Part of a small language model's weights.
Size: 8 layers, width 384, 3 heads of 128, MLP 512 SwiGLU, vocabulary 2421, 11.3M parameters.
Each number is 128 + 32 x the weight over its row's rms, rounded and kept within 0 to 255. Layers, rows and columns count from 0. Numbers have three digits each. The size before them is the row's rms in percent of the matrix's.

# layer 4 MLP down (transposed), 512x384, rms 0.168, rows 414-485, columns 320-383
102:141117053127149138113147159155096186154132112091075166148065095117069081141103168154119108140130068126107135090144109150123222154111124119115131123139141096154136171097140152108119102110120106
099:088140179117146163124141155171095144152156096167085169200120115201131117147177085116125156111119133100143156075103161126119143127146109116109184171088094084171135101176145171157182117099105212
092:118086127151145161124065062114149113110094136126109129112136114114101135106113079093107145124126097164125141131112121168130078111166139139140105137186155169044112131121159110136096136080132084
103:162145132083117095103114145123160080165091155122134153140087118207116135163084062063136074109103114180072148133119043152128117160084222088206136144110132124068126145192130116121076135135093161
100:119115121178066150177105118197138113159135138138098089135138078139098122120112099179084203126139153113121089096088136151096196132155119157165083096130126101118167121112120096131135110147182120
103:128153124129081201100160164048128184112129162106175123113120110076121115112160113142108141131129140137077097167117099141082190114155136086171115133159114091132099135155119073110098128086130161
103:154132105179090143143102109140148102079180085165135169073094163154209157160107115115108182125121167140169160127173125097142111132166102080208214115108083181088148099149131143090083146144165082
102:151064156147155153106138119155139151064154130119098168119157097115093129134136146101095076145170181138107098127111151154166116118186132136128120144171076111106137115105131114181119196111138100
104:163129077129099093151136134116150131076127158122161107117087128070122126164191132148101083127123176126093083158138150169146133138135173153164127099118154182130162110138150126081101111122098154
096:118155141164143115084168062133124127097184177123184065140188142147117112156115087152116138094103128128104061153125138115110130098191148117135098162128193100175106165109134138148092181123156189
106:145070131112163112119136156095171155216090141155148068150170138149194119124140098170088142124127146117120127109096105151121054142122150112158107166148118100079132122154157121146152151173075077
107:118145062154152105168177084139102104151085099093187097113145067093149188115113116106142132124083102125071133137092161131108135147145130179145116134137149123155063131169112158110172147140099105
102:119121132084080190120114140162108172111108159117101148175084168142155091116096122124142133138104080136178122118074121145184178083127148129083129089111090129105145105152093152095179069072120130
106:118106138166135094184103115098092166169078114144137150109156126124133216106094071188126100100113170159083112155051108139172069171149102084073071104142094178111115146139115146116089106189142172
103:158126202125163111169152135145141067156208117167155163164153096135146124154116088115086114100129193099139104111114078120130122088127137199138166169194100162150092124119137087079134116120158097
101:109123111067111121181117078143181121115164082078130115073087136087131175085118130129098162108100129103084136139109127103126144142120113088161100121111145123156125145112135114117142104133130127
099:137153161136149076129152135144159126091061123165139100142099134185147125183161143122156138134098168205162122110154103127119079080165196195127131117130123132123103135147105128118097114135119098
098:164189146118144105106183111139126068184136119113165133184122191148108134123110148139123128119108142123166084144128133107146136137087140137149093119112146138147153089117083108125080152116078168
104:098096155089124119131152098153132129098161136127123138134130110076132097087078169152138130126111137168143117122126181146162125202114136137152093123157136134096179173112107103100072200114175093
099:143153146190137131151092193135156107117102062197086141086073163122092142127200145123130061101182110120157128118124143176132168167137133149115143121073108135161121144126126105146119134105124075
102:146167155162110098130164155144097079117151139091136088182168096116114147135144126122150128140095129129202150026185124160102105129119113132138120139097131140135123105134115090152064082110147099
100:138110093111173176085151111173107090117091160109174167133140178100145091113169094102090132073055134114128135115156126150141164203137171102133113079120141144114103113134129183124058057168092143
106:142186123122123067094134192126081107118105136130137097129154199100141158064130044142153136128159079154117123135139132084213119180100123158140152163147141124137100125142144123108109087050140143
095:172172121106113139157125124166065145086159106117116060115114173148100114117132177109138078149130162119143133139182164122119084106119125147090064080130187060127134151131129076167139122108186151
095:137150142107164104136132070081119107119183107116112121142095056169158100074133111080080093150136161074111097168126137150157124100190102137149168126066111118124040120159112144121117166110110186
103:072127156131079083161152161129090150119163173114093159170095124163098114125075091146104114107131089122134134165152140069149143092159105123097150097170108093070121104165132062126127114073096113
105:088155176190078139168141144144119110092113131118079124105105113154152069132136132135126165080050148152094093143059154110108160128130131105191142130093103114080040166144118043123193081153153115
102:110098141209152182146115132175101117133196128087115130171186155104109134120139114099132132129127185174119126130153160183095120121156097163111144127069114140122112190146112125172119095118163107
103:158142125103136179099169129147116237163180089168060086140098105099113100176195125154133137111097117112131109121134117116110185103086080097099135114134100126211167150139143125153127174130114087
102:121125192098113028083081136112142149138140082120104122094157140152100132141124110122092095141088087097083140154155121151157105178169119118096091099171141173095134150136085071149114097156171096
103:093158148131145145175063070132157158108120084116179172104136122125159116134101041111092155170158090153113138101152103136060111122104157158094163149105093163093125204183067164140084185163105084
096:129111119155222118147104086115138137131171113172123104101140049121096125150117156111087095178118143175125107088145112119129156129126061115161100143132143109123150142185093124109141214129114082
098:096141116159132100101150095099094132153098119185168138139111104145111134119120147164133174127134096150121131146150113112143142129126212115126145118082108128075116108158149074188197130051140137
102:166133143099164134108109146070167092119189148132083090219176142128163163130116110126120123135116168116080114156136069151153091094094108082063095156124122195169083129179127127155062199182072154
098:090120110139070145146150154142045156110189096123125153151141064136182106155114114059140160157091135154087173117148175108131135127115180081129128130173115068145164157121154180136103091142134152
102:182109129108197131074178107223060156091139156109197111141149190158067092132131136063092121115086137141098102117118227143134110110112117170202118153152158105158100106093146117128130111046114194
103:120131127078110144205133069151123121164135097092124180131138119084142130104157137089140077127133179160130171081081095167177107132165086142153101132182140137116157117124086123158160130144109091
099:157082119134074159144172137094157207125104159114087093093179122171107168159173060137115089138102167145116073120148087162138126194135159194137061199047084107117168154158128174117157105086082114
098:114133128093161185164125161075082095115128122076092086095131067152089100128100168195183208113119082052119121101066165111164158135141119114075114151101114133121118124085117100131106191138147174
100:094130090134079075114094107115093161155116067165073137123087123138093107143158124134175133080072171122136102116154129125179163083075093157120110142117133087132114135100082133146127098165127148
102:082103135112110164104099141128151162132158156172144155114172095073168104112153080145090179156082170128127139189147114146094120155099080166095192130107153160126122123094135158088099150150097126
097:102090177125124094119117145124034145147081171102112150111134117154141117154109161084122076037081062144126136141150170184110183180111101112143104075057119116129130135141169114108171105179087160
105:134177180127095087181139143132132119154153077163082095162089150085116099118079093147161083129094131136113077145169117143050094151125111118182140121124102135151106114126058162135176115091103152
102:146118122121142127127134200129119108166142177159162175106079129113122120178161141094173157179104159125184153162128131106107185153160069144138122153123130099150148196171133079162140134105080206
089:134100136057067115146063155178136103164177075138108149156142116122123179070135114095140131136156111062149081105156131125116162108097154154069121109152098138167133028106123061056148112148080169
097:124102134070138063163152158106160089111100147105150147184136071155147085206136137170118122150118160119133076090137115100149069154125136093119111125085095111102148144137079180163197085147120118
099:097132094126151109128122114093113124152156036145127122137103076056160145126158076137098126149090107108129128179124127090100130065104171061165174117198130081151191086101169097119187125110094202
097:099044151109132148129103176153108118098097113113114129135139122151181104141089106097121095113069105130155148147120121085118195150102102111191160168194144149120143142167139114111137087170134168
104:124143097133090092049084132155098128173167142139136131131123092108060110144159129151086164139077107134106071168094043118136181134086092110123101126112098152133071138099131176117142156139202165
100:117113116141166184124127150071078165126094198147129139125072144134122133105141059144135115134116123145119116079088161124091164090108173130086107159096163144078118123148096171180119172101132082
096:163116092108127113076124162067122114152097102147108151155162160084141133168132135166124161066092137096151132158155148156173094200092104108117094098155184143135143131125137140119113223111152138
097:184162123076105117088058176079161179100121125149167101070163119089165134164116155157168123110115137163084151161148150116122137120131120156146113130102148105145122192088134033134104179138194166
096:151173172052110125113121160120112108088085157078146180127127147139140111164149151076130146132117126136105129160102160169095124160126100107116146113139153150156169067151105066169137131107167120
100:092086105139097159141144124124047137133176147127154124116131156146137156118167057158125134191145128139092188209176042138115128157117145166110107144146118208104171123148172169143125114090168110
103:092139057126132137133146123150083141089190122166161163075171101173126057098165134093115094137162110136123142187136095131104116039113164092046089096154111141102165117135172148115140134074117145
100:110111086130141106153101098108162117155131097100121098188122097119115150087102123084189124011098115171111131155182147118138100128132121168057074170126184122119116137095157175117068142136148134
104:115167155141181143167118159108125206119093107180164131141126141124127143113109094133114114139107081169046127119098123096142094074089160128157082149140096158149126130115150164129155143135121176
104:139138201101094127065167150102122111191154211055120094162144068139133133207139104146194124154106139103167178111141188150110138158117088140129130130164131151191090113120120169092123168139134123
100:088149169182127124137063191114138095135161095110124128139239152120196146112134091116084142158124141124109167160166104118140105126114139142177131145210111080142196111143134163098140056131094090
104:156208166114113112165084164143182113085131096118085105078115090142136212179148124119107128140091148173123116128106190160176130145134175095118123131107146129129062057093187078103077149148175154
102:115090127151105212121170110143135116140168108134139123108186107159134034112163105160121116128153109135165117116133117155153094110155179182134139077162179069107072098141092114109121110208164197
097:141146090134089060110097110118128146106148118114213093161123124152115122127145092103197123147123114121109157137085146093103104111126076207147107111155117165095123136124097096141130190217146102
099:174114123149173100195097129162090125139118096149137158081134147122121123086164162218097128083127137088120128099176175139092143135070146114094183139117109113108162127132174189125122117119155113
104:145109090138162136141139121171149106124129167115129138123092095152084098123116174104129139089137171119168135180128125100153134141089088130116102122138103124124112150194156112184040108095164097
100:116142130115138096169118111146127083111115087123145094174131132092137102124107142120114150121158129082108137151119183119157149158184091161115081155088134158139143173148173123162106084057110090
094:151136104129087148120117121137148108162141140147126166184163177035146082146139176112101117127117134114158056136156214147096106147160140142119134096104184110108139083104139106122149106107163144
093:121122126151136112021118162103121124097215141164098167158136159148111156087128119169144115147135120144097131118059092123077134164083121084145119097141126139137114121100118102133097144130146136
106:165087126147079136170138187127098148127143133093125133139119166118164111139102091155123101083124168106148055105163131130181091157109157085107121080143154156159135064105087123083139153117146165
100:059187165122069113077139120130105154157130164129123071133108140143132110182132177115201133105086129141144158136109127081074096130096109140115101065136148112063084100126150120099142113177141082
092:116096118136151124098142094108118136132127171161114153113047149106099139044115094103126124118121145047149095113100194164074087123112096063118116201105166102122128094201124121155203174130131197
095:143089146083138096111124116096133194062115071114127213106119153116152098077143165130112085116090148123151135154140188143147118097145099123102134147114116161164099179083075166067156078115115162
102:132172164144099144144054164079135130121138129110126110069125072147124098151123100101116106179073109120131151090113112070119141140124154126090180115151172064088101115110168091113149129128156160
# layer 4 MLP gate, 512x384, rms 0.169, rows 415-485, columns 320-383
090:132145144087096126156141062094137136176140111081115132168088114141140147120136128144131103187121160142152123136147115117083100132080154132058181088117127169114085113097197192118113109146112128
095:079128099157150154106081165107083169197142139163128166151131118137092118120139133132099108109115090142130189119153153175093091164124182125133094134135106115116134114166175170114130145072142115
102:106073118100130151108152138123124129100115111173141160124103154172125105149076142163107098155131173146142171166100134153116127167136075182164122136096172135073160196119115109182191111127132124
102:194120132128098154101171164108155160111116127217143138135113111145152142164126167115098132096140129135121158077109141096141148121120120106160131159124050149096138098104098120146214074121122175
107:136104134216120127092119181149141102122186100150078198149112163106050105155124122115141104135137151144135097131072147104145116108166111113170160166098131110120138129131179103125099118166093112
098:124147046129255157141141156053110118148206136150142138161090074123165166109111117119118116108089100137096158136128169172153088137152141113138129182129149188085109125111088118090136077146121123
111:168138182101169136141164101135170112164087076137116116141141123165091163115200142127113198148120131112129119150139162093152091143131153160113133066128194159149116161108200140119113140148138110
103:141070091141139130134138134106148169153144150068161183138137125177105152157141093127131119167163157110147149175158085155144148083124131154117139115113160159120103191149100153139096109163159071
100:179167167154097174069155100155111098168171139134139128103138107116126123055116132080114174142108101121123128169133155133101056115087040129158064135101132115114126136093115145159132076088154134
102:156141061105109125111165137182154148091168143134135112103115119098104197178161091125130112170115169037089097185104166093126113121097157105133088136123149164116146144111137180114159161128126118
101:105097126094134143109110207176200177094077130118121114118120124195099188139183108112121106148080089164118163175153078141097132110123111152147085147075122139028122085113109056089140144135149136
101:086112079115138094129167208178112104168107100142168136099129102131144157058106137213143148152126106120084161086119146213163084123098132122049103124171165192079123129086161090174159117126134123
105:168159162081136178169135145084123181068099130130106131134164172173142143160151114152116173137129086147083175131135133114102125165117120131098197124073095133112165117193130157215132103084112127
105:143130130152106084195096109139138103145134152113102147148121130098108188181078148153086081086054097121176159118155167116138178108125132161157140086088131076115099089099102128101125148177127104
098:167151145167182131152085140119155188112164147086156130135103124083139101071118120142099141136154126132114159084118116195103132116189080153135105176171221114106122173116146154184119125083149123
094:126131109111112148107133115146117138134144153121162145147160154169110128095124131134117158131117111136137143108094117127145127169103132142159121120167130136104206120111134104145152102138153130
100:146041132172105183145149112159159120104109129122135130086131188164073097131148158138107103177114142172152164148126127093157161114147106166175167180107125153148139141169032077140141203135092164
104:123161181106179165188118136142132072124121129101119123120137126127069170088176162176135142106174145142148065069072158146104139161138149176167110131134143118168144114138162137150096117149085083
097:076150125140106134165176112091108117130129119209154152176204097146146129132121108198165158123061126145137132136138136104085143099067125138162120178119108115060116134107189108092118107132092147
100:187113106096128133148130090170049097221145110109152134158122167122094177073145146105123144116162174171168139152169105134144149118116157120151112219132136120190194118130139156130081158110102123
105:079110145137128198154117111156124150138136144116109120163099193175121113170144155129133091143173101119060134135169155149135174116115216138144158132124165166122130129091114122107136141169145091
109:125141094117116129087140186157101173129154149161159157097114149118103118112109126170154122152146147092116115126081155088173109189116114167160132137173111128197049109110175138119082122089099116
102:135082114141174142110118103138191137108115134105070178157157187134198111133106153138179194115156130126173117127125137171125142187102147164079166154124120141154123125184144110150149034176115135
107:078146093115164138156160132107085107084146129131108161126138123066122183140126133167139155149163087182137160165087089163153143112085112121133132155113159157125086066114132123117099104152073172
102:049077127054124143129095168101132128113124122166123157131093117114125132135108186151201127098166151074068118121067169093148208159104172127132090133126095156177068185128149135127099089113143119
106:122115120168132109134130156164112092119063157156070143128151060088124110143114153116096108120128137140131136175142087134140135087100174112102162120173138070168127146129136122143164048141099112
104:141114116151139107100173080112098129130129150084166070131158154092156083140082110129135118150092117146141132101106102100129131110139110151167135127118182123127106178064099124098094127123107097
106:087054131184078165159154128095152097073135148097129168154130137194078140065148123159183177124138106119105131089137151104118145187161101070122158113107150105148139163165169072157052082150100103
100:143117114120163191077132144084105127181146127110092145123159104175157191062228117150213144152128147149086165161096132139135160143117149098141133133164057065127151124192123098094130133096120120
104:141126138138142136143168174103086100111124127146117132142145156177089186124113179078118116125165159170116140106200124167177180133152176172139147107135138120163120096125153104135092091133178151
096:164129127115115177105149145157119188103110099134115147140123114103103091135182115213100109141109125132117165062116103075185175143106110129151069106063216106126195104074060102118151132115142154
102:141147127127121186149122106137150169164074157092112126140135188091149150137112153094174114125173114070172109131119078115133179129151118171132075085167105159129153161172057156096154120161170066
100:160151146094106093122102132063156091140123133121144171146070144082145185063115087156157141133117160144087104103130156121132135154088122081193139120103108129159114102167142173120063080099132106
094:100092114095182162143117081144097086134157145142095100154186109098114106127165126125148153178127154118100173148111078133117148150082119061115118135100143081124139123184130153137133149147099090
103:104092116163142098120053113152069122168129119150089151127098083089096152160081132132134108148101091163116104122136167099132127176086124107154119136092150199199095191129096119117130133040123096
101:108107159131094179106137140079095112176160166118098128096104143104090097127116166141199079156131112135128130109163088165126140111108164080123131179151124111186143180124155123132090138136206154
108:194107113196144148105117072140168168044127144067135166143140059128166094164137216153151149171124077159164098125141126064084145132090077108150203099122134118129145149113135136112128109124120120
095:158096147141151077121118228154159143058144119181111131152140145191104118099153138208135132102115104157110115160120124090119103117162103148151164134118117110132135128132145104121115146066135207
108:109141112136176149176136129100146130137142177140161149124181123146138133124144166149179104150130145103169137165188144157136146107138108142119159147086149165173128131068142130111114085106152191
100:113177119144134114141137133108096150130233088159074159177125143134106123164153123157117134172169117079133162123128124169086182148106140136099096158126101181094181124126159117121133123079164091
098:127124071172122146128121177135087137135139180127111154061132141118129129130094175179128102107110114135187097154089115142156137117130059147186116116096150111144095131114176056086167092089119134
100:128146101075137143090126088115131181098178089102136122150085123119139146156139128154071098208134117134085110102128128075174166148149101190150178139128125147114092190125080136122122070131130165
095:110212157079180142092110102103132167121139135137113119098157164097074140134154113041164156105123109109160135125129076090135125059107083109176126147139089124095199148176106136153082123051094075
104:184120130128192146114168140165139100105118093076067122197126124108142132138121100109070147133124105154150149178108190105088154129088111149141163103141120173138125167077197139116144070114161118
096:143112111149115155091115038105116134175160174142115103152123132140096113147130106114206165079170157097144099141144110164126118157153156113110094097177123165114128131129061110134175133126147123
099:091083145161128213125125149140130138126165175108136116116068115106151157111097087091147193144164123136075204178138187113058118116138215169126115121111128176100130141122144148136177142119130096
098:089147061086104107140139102111121188140110104092136169057109128115068133138177128124156124094129072112107097135138143151125179151042127115153125135069122151091096116112125084124143167127114136
101:165113121180167109100139132121142101127137111164172134150178119155126155161111164128075217215122116100178130192178166126144132183089162143143120074072137126146133132147141144118132098131098120
103:139192043142152156092141083087145182140110100105200125112092119102172118132151142136114112121146194118115075128088157133095106120065064143247143172132101219177120169134132116173144165122164158
103:128114132158127156141125082183147132162073125113089172181149098132140123099170153152122121142136108178139094081125117092152155135087069111136142141158102141098067118083094141116160100168218063
099:112161098144152161166144191123087166105146180119119105098180099165159112111116130085128089140136127083160147138119135131128166148103124110187108117120174159103100167097100131165157142140185106
106:148108136189097134081142093143150171116107109096074099188083113194175081148145169165162113219134085198125143130136122130062208132126086118101091132144161112135078097110124134148131100139122121
101:129116163114047203131164161159119078109097133180078132078088161164111123164140145112165102131111177154131159043091145121192139136104150135127153153134114114134143175098172128159104143116109129
106:129126124194054118127072136180166085157122117132093160114162190099126209152067137110191190160135161190150137095129085103156103132124102161126042086100140084126179103182144127132107099178160089
101:132105116081122168175147120104087133142165096129166094135062081107140084141167083126115127147068125128147131184113108112119107142123108078151192135132149149076114123149132112119240131129151163
099:094128064144085072125162165097133116106151162041123136165145139156130158168159188104175125187111102125115152169139177158154066153184128179142108160115133161130068072121195111113144133118128157
099:126059215103167179165147132189107088152147161127135140152122114110152130128126193103113166102144138120138164074093103116157169119106107116156107143078124122099083104144143107140159060117095142
099:022165124129153202112173136175135181110066113084124113163137157084103116089125150145169066085137169148116094109163069160144135104134125090077158152076099130163111156131123128109149138131102132
101:128153069161143114079104204184128154111090138155143114135110123176082134094140169090101114120111151154162098167140136147138110183198136147151090174150184143122202141085108146107150158119145180
104:057077076121128118113105120167112131099186135146168128100150172172097094150165106135156112136100107121141122163120126089131133107118126129119141085142162083132089145098149095088109123177154180
100:064115109186179200148088185141132121126126093144089134110120081105202170146103131184182162086118157108072157183123102153146105168182141148102088137107140100146188130094142190120134087131147163
100:072115075162145156112155150095099133171137111121170190177181180179118112144137100131184133156135101138141108120118132101081191153155165178163140075107096120161141163131170117137121096125159115
097:100135182162140129128103088186176113107147168116187129126138158130086151182191164147127106109061091132111141119098109141143130072113073144168100143165166164032145139084146117173132180134103127
103:121131128115123105145129203138115082117072084145083146155113116103065180178137151134118162150117144118158133111181114099140077106122081139075173137136111084170143120097131105121096061147130175
111:120144128115102114190164105114132088157172157151118084132086099130104129126105110171126155126089045161123109140154165126142119141173054114165124165189095092112138123115130145137083157155103171
096:173126089169074107164097076110092131116195177143154106130110092146092137155163160162104079163134159127094131119172160125128133132161124120107143137157120151073118159116119094092156160125092138
108:173101081085104133135097143172152105164128114129111126139120135130103123143143156124085173179169131139110135153148143118119147148139115126167098126144131183096148122068131109082080151115110156
098:104169164151088150029122058076111145062139090151129074176121174155147128193195189155128179089133110170133123135129155033108084089111130173106100122079106075152011156151099128140123165105133135
103:115091119049142219141102128140105137169052093147134068106101196152101125080126147133100142143176121154120094103079146135161070132086159103115134159114124157153108139072190076149055123089136153
094:097115190086176147055179160099115145109174149117083189073153123131135151132106133094164103038107102108137116069143130111151130077124181146134090128138166130098190113104156151041184192131136122
110:117160142095144146138088123122069163079096034144132114131114131117098111144134179147149133101176153097223184162102119121171103101106124117115143079134129136106217150172071096121109176146148105
# layer 4 MLP up, 512x384, rms 0.18, rows 415-485, columns 320-383
093:112058139101129149060114122068154054116119147076129121139145102123135135142113108129082117063096122087135127147104123132130071163082062122093115123143192099115131101116137168143131132145156115
093:072132155123132131146199159118089086153153125133171134124094075120067110173041156134135155075139065132092110143131160111106162112156124094152112194199124093080150116130101112067085162143115142
103:083104118043102152117104129148135120152149178136192151142117121223123085122124092098097122099167120169122138122133152116084146183097122123159139099142153184151115218142140145123089147114170107
104:146101126128125118085112131107079094058163104076121153151146113168129150126146136138152150188147082121091086141104099046145139116121138173147160092125109128145161147107109127089165115150115150
097:099062139105085116134143137073150166163181146123050048136140117119151126088142065074090122132139097073143128132133125146113094149142118168081090103166154065109151168188097133140085126144119106
101:119174131155117134148081099118122149071119147122175103116114161119191078171112109077142094129088079164130074143139123149120136114108139129131159140074128159116138083109171107119126152120183066
102:107135155082130143126142183167146120090099123154161110064147126144156162159123092101200132066114108183141151153139105063108161143099105158106125141110053090072164101081091111192131139154147193
101:115159090107142127084121133120169164161135164144137172134138098086111157083131089138169118159122141154107135186166186140122129157116163162167140125116098127110094124155107121125088127093175152
100:106135116115167123117146148107149105114147090114122166131140138137083168135110206112071111151146114156121130102111158130073146136168125085157182129115161157090127137136122179156141102136137131
100:122144116149172146133142148137119114121128127129103132103104128141126132116172132138159120153151083094084147145106198067162164086069107128140122095143153142128170111157083113105138148133134090
099:158130165169117133119140171114143104142148102174143148147053149158071150093129099075111142124064126122102185112161158119131183132138113144111161160104151121146130131088134188138118157130129124
105:163123078147111112078068167123081103143146121171115151076094096132063136101075154082153141126145116102144151166159180112116142113121148163161130149070111158104117092105115178117091124146084166
107:118143160123179093138115148096153122113134134086138200097095153145169176119081146118082109163113132151154108143151120068137122185144149124174081127084128138098110048132108072123121145150134118
104:179119153076090111208160070183126107134112098095113101123133154139090103127091137121106093133058143147078094066134127127142130107136118143145150127127128086173125131079134115091112141035119094
097:101091107114132111123082075055082121097114130080073213135085108130114167166144141121152178142064174114120141094182120144095131180108123104117121162142163132085135191091123066103110103115117138
098:108148119123155059145169066085084123114092120097129145133125154130133101119134149141166130154118110145134169162126127136123059149143095085110037138154137161085125053124176110068188075139083147
102:153150139133082149132179118074156129053106104088080160176168115161142146078121092110155115140176158111186133189141069174163163128149087132148125095128161133157175094113136085156182189110155181
100:088092197119127126138094124151111170082130079175115154119203130109059167125105101164145092177162153081088184131109176063158192078159063112113123105124123106107114192050136160165165170093090161
096:120208071167093064076126157118113174140108105122175114152110192133088141154147116149105121143143133131117079174132132105161167127165171113101080174151132188115156091151118091131065174128155135
103:163150159150157119110140124112164145144173172151135071140145108146137102087106147110169134110121110120122135118137132153136087087095125153193157162128146110145145106158156156100078144129163110
104:186128115119142175110128143167128089146114109099191139104135085061157101138169141089123134095116136095083148120173129126055140103085108095166123151138090112131159081179131152210148101120129079
097:114094106153117112115072138122123143179131176165123046136140192126106176071178122137138119134131124128084125097086166167174135123116095184196143137139139174133153148140089123083126108106056098
099:069128143162177105203058159120180145121151098098143143161112198115150106125122093120103085137144140122079199129135118112126061162147143123103115165054126132145068123134145119128094106141115128
101:175125105042114113119133128126122093122200133132152108078130113174119102069160105095070152150124149079131108191189110102099111124146176112089108184124128142125081127102134128159140163129147150
102:122077144136092147124100050173147156207206104119133093119151133142137105144162101135133144087126128125190160139088115131119133091117106104119171125125094135110136111119123187148108091128102171
102:184146144130151164110118159123162104110175098113148118118109122047130126115074158168112101130116110091092069096104194092142123139114120085123098160085096113144091124143172108159122128084127111
102:082100184141122083165099104131093145148117134114125146173131129077159113189170109157098138150170158087106122117116152139091152132118130126079137101180108197160130108191145078107147112148113093
101:116094076108110139127136083104091124135107159111087131151105109131143160125167090094186099114152189075117129092094117130129165120093108131091235154086076141125097135127134112130146074104131138
095:126133115222104140165195153082153155096120109170079100140126180177110149112149136135149120167060121116109128135133116146092124159126150132096184069173062192106189142124152122098095158141150126
103:117120110157074095103122132110088114081125122073161139136158114074179108085070153089108165139201093144135183124222149144126108115145111096089186099085096124119153118122088164039151158112092102
100:145169108123169116131156083138041121100118179135124113115147154089098117036124120124160088157127129093060099146163168126117116196136115125126199057134144128158115107168153145135079115125073141
098:096132137072089146079133140107142167130103148093141145157118143169066113076105125136174144142205171105109108139169088060102160107162186161202147142098082161092157136157138098197156134149104153
100:157064105154090125115097128165087078093210153144124126166150089129162069185098161182061129120102182102112096128192122087115140147127091102115152154108111156109108081066155148151139121126166127
094:106123088098131171181161144143178100120169149101144166131179155155071161142157100130159122133154078128159116145155125131125122099132130206078170145091122193137107104131110120122130124094103097
100:121130072165141147130147132077084112061108125134103164182134113149152162128091128062076145080166078184138145111146101087116139065077116147177100106110080060071122157144066141117164097102131117
101:163143165139098142119135085172120074149168103061118183187118071134096106116155104137123157136156101175123112165081092127125114119157130111188141181214073127201166112128121170129146130188087091
099:171133130128198139176144137055130117099119081074156083178181136206051139103197166117130116135142156223126153105136135166139140126148160137111102156101123142141135101093107127112144128137137148
097:152066132176111047138112120167142160173114105178164139083142111165119101121157125173141146120126129117138083139173166156075105149101160134117145133066171091147128135106068113131107163155135125
103:093154131207112117114168080107061159154112133129135102112079112177089113134146072110152078154087165125114122165138114065104127152125107095114100118129138143085073162095179097126149124200116107
101:138107108100085170191096106178075067070130172129134119145134103160155109090156064184089129090134085151107087144132123167122124136090182149153153107111116170142165130063156132097107145185074137
097:136128116143161127165144098167128148144107194155183109131121113185100136132127136074128118122120070190054108123110165192072165152135183078146115142025182087085069113170153155134125170174159117
104:077130086142181152145116131124159111103125098160167137168142150122162142115147176182118132108102076143109115093113094153098129122140122099084172126138152104134111109078086148168163104117098110
097:097142105170123095112139209116090109167184124106133166096071128175132172118115155162114161167112124110104110111138121170075236156170105090048157185155155132109117126120144088147073151104088182
099:157110200109173144149168134087071128189150102125142133134125096106120129175145163175123137140151134130141160121081119100119132107120116112144104134161115179103107061134174183078111165129146143
099:122141139126148132123156165074162126161121149195075063117168146104131207117141117192118157140090158154153118130125168155144124170142148172107135098103118102101096151139136130087104157149098115
100:143082129111144148118158149140099080052096135124168133129111078127091178101148094099175182145145153058099089159148104151118156115137126116133190091154114125189111109117151068139101164150142110
098:201114088133124121105141088126082090110131135133091134160146126178157167107162114166144087128097102155144148123081122122077137195149110103127120151098149132147139102085136121103151153106212139
104:077151174089097092113143155125155111094116179124163111119137130200150130111084154117112139117039089152166124113125113113175174042085125114175095119123090142131156069174090175139143073140176089
098:108098191084154138137189140091100139107106154163108119126146140133123037129138085155146125160089131110126106142206182132113129136140143196178106167144141102106145116093128181142100009104107126
101:127100113104069126165133088133159104148127143201146138089133107140065180097096119162114179084159054135146105121159140130110079126087162138161135101117147141184144187039182155124148089095143136
100:144177148131157112121112139140205120082139063106122121121157152102116130191064164163121151124104123126155153069115141059126097156116113135143130113100111112104086146115157130158102175076096115
099:095150189195121126142165099170148105136057112166146173191145126163129160135118153160170098107101131110159115111137080168149151135109096164087133066126097170130149138135150088066130119090139108
099:147137068155106122193065170062155133147105112173143131171120119115126098147140124139186112172140106147143175171154152107122136103077166095108127119152156186100172118116229111154113139133207116
098:101149132124112131088069149104099173160146166097093148104126139089134174085122124090082135129125178133106091062166150122025094208140145121098169157157085122126090134106188085107122090132127154
100:078174148165110189101174159133155106098149143143107079161074174161124102179066170149122109136112104174110147100163149119093103161103098158134172058119088129132082073153207061138082116161132121
097:108132165106128100087122174146083061105145065129110106153047091115149116123102137123122103096134137156143083170109102106122121142174062184151078123129164182129100091147123147117159135132120168
100:140136130152148125153131140101133117144151160123107161133130082111151125110087147115070096122136171090117148111134128095105126116153133105151130074081108111079129134106094104139150065104147105
101:107155116115109127092118173122118146160139166151163048127154085156165112133144084199125101144138093161169131169117055107171083118106147150134068125116128152157141089125092124172133137131071195
105:189204133095103113106071171147149121153150169138152086156143151112168122121117141124129124157102174162119102094155197125144140215114141140069174159145116061121128135117142127111081117135153154
100:086134102116138168129131095139151126134136125064194121153125202163037109099158062093161119159151114190142105115114151153097136127115106111137151127133194070094090050137133079102178129160102143
102:143104176096127086133118094148129141088172121105197124101128137136109179106163122141171153172104104082165095140148106112128108144060117139097118150116133125106081198142153099153127159140130116
106:171135176144121104102124116202149081104124113124167101167138078082108151118137187129173110104166118164132141119170166137153069149149128098074165113082096174158127097070123198148093103118089127
101:149159148111079151136155165168160172181148145156096144208076061155130128136106143132138107093120097144103121072137199153151141140148134076122078148145175138136173187109117142109175066164134104
098:188147077135114084156156082138143069061082163128087168137111119090117103123077161110137138118209074200119098118150142088130150111111073133145076119106150100170107104102130100134104105080126107
106:158153139141133128160190081146076150116136138107075138135132102201074115148155124154122119133104100170141139146083104135127119110226105102147135127153110122151101127108142123128115193120171115
093:116102091167135079126178117117134126145141147145127114063048089179164185167104164093190127124119135165088107101131169165071146212097091079095187163114141099100189106094099123149165129097139156
103:138104114101118103160116135056116101159071088111133100126162071111145134128082123138093100105151154114088121182168127161151109118098156117121096131085057159131089106093122127094176163161112159
101:165165069117112094128119103107134090119126115127143098150134150122109137107128135140132156103133140158059108103185131126139185125187126141169213130106128118155154246086137134109204162127171102
094:140170121055080127159175100150100116095085122176163151156130218130182160106093059162123161085150099142117133142089107138121108171096112131128139110133129148121108130169188129100094124122122137
095:148192108128177155128115117143142131217130105173093158139117134131135083100075147135076142133164126078193154143083142110128109093093134161144173116125163122094125125148179138139056119111105138
107:163139174151087118168115145108121059141132253071065147139157129197192104117153095093148149165058146148132159151123125144138135116125132110183125110117127087140108094100163095142155172124114123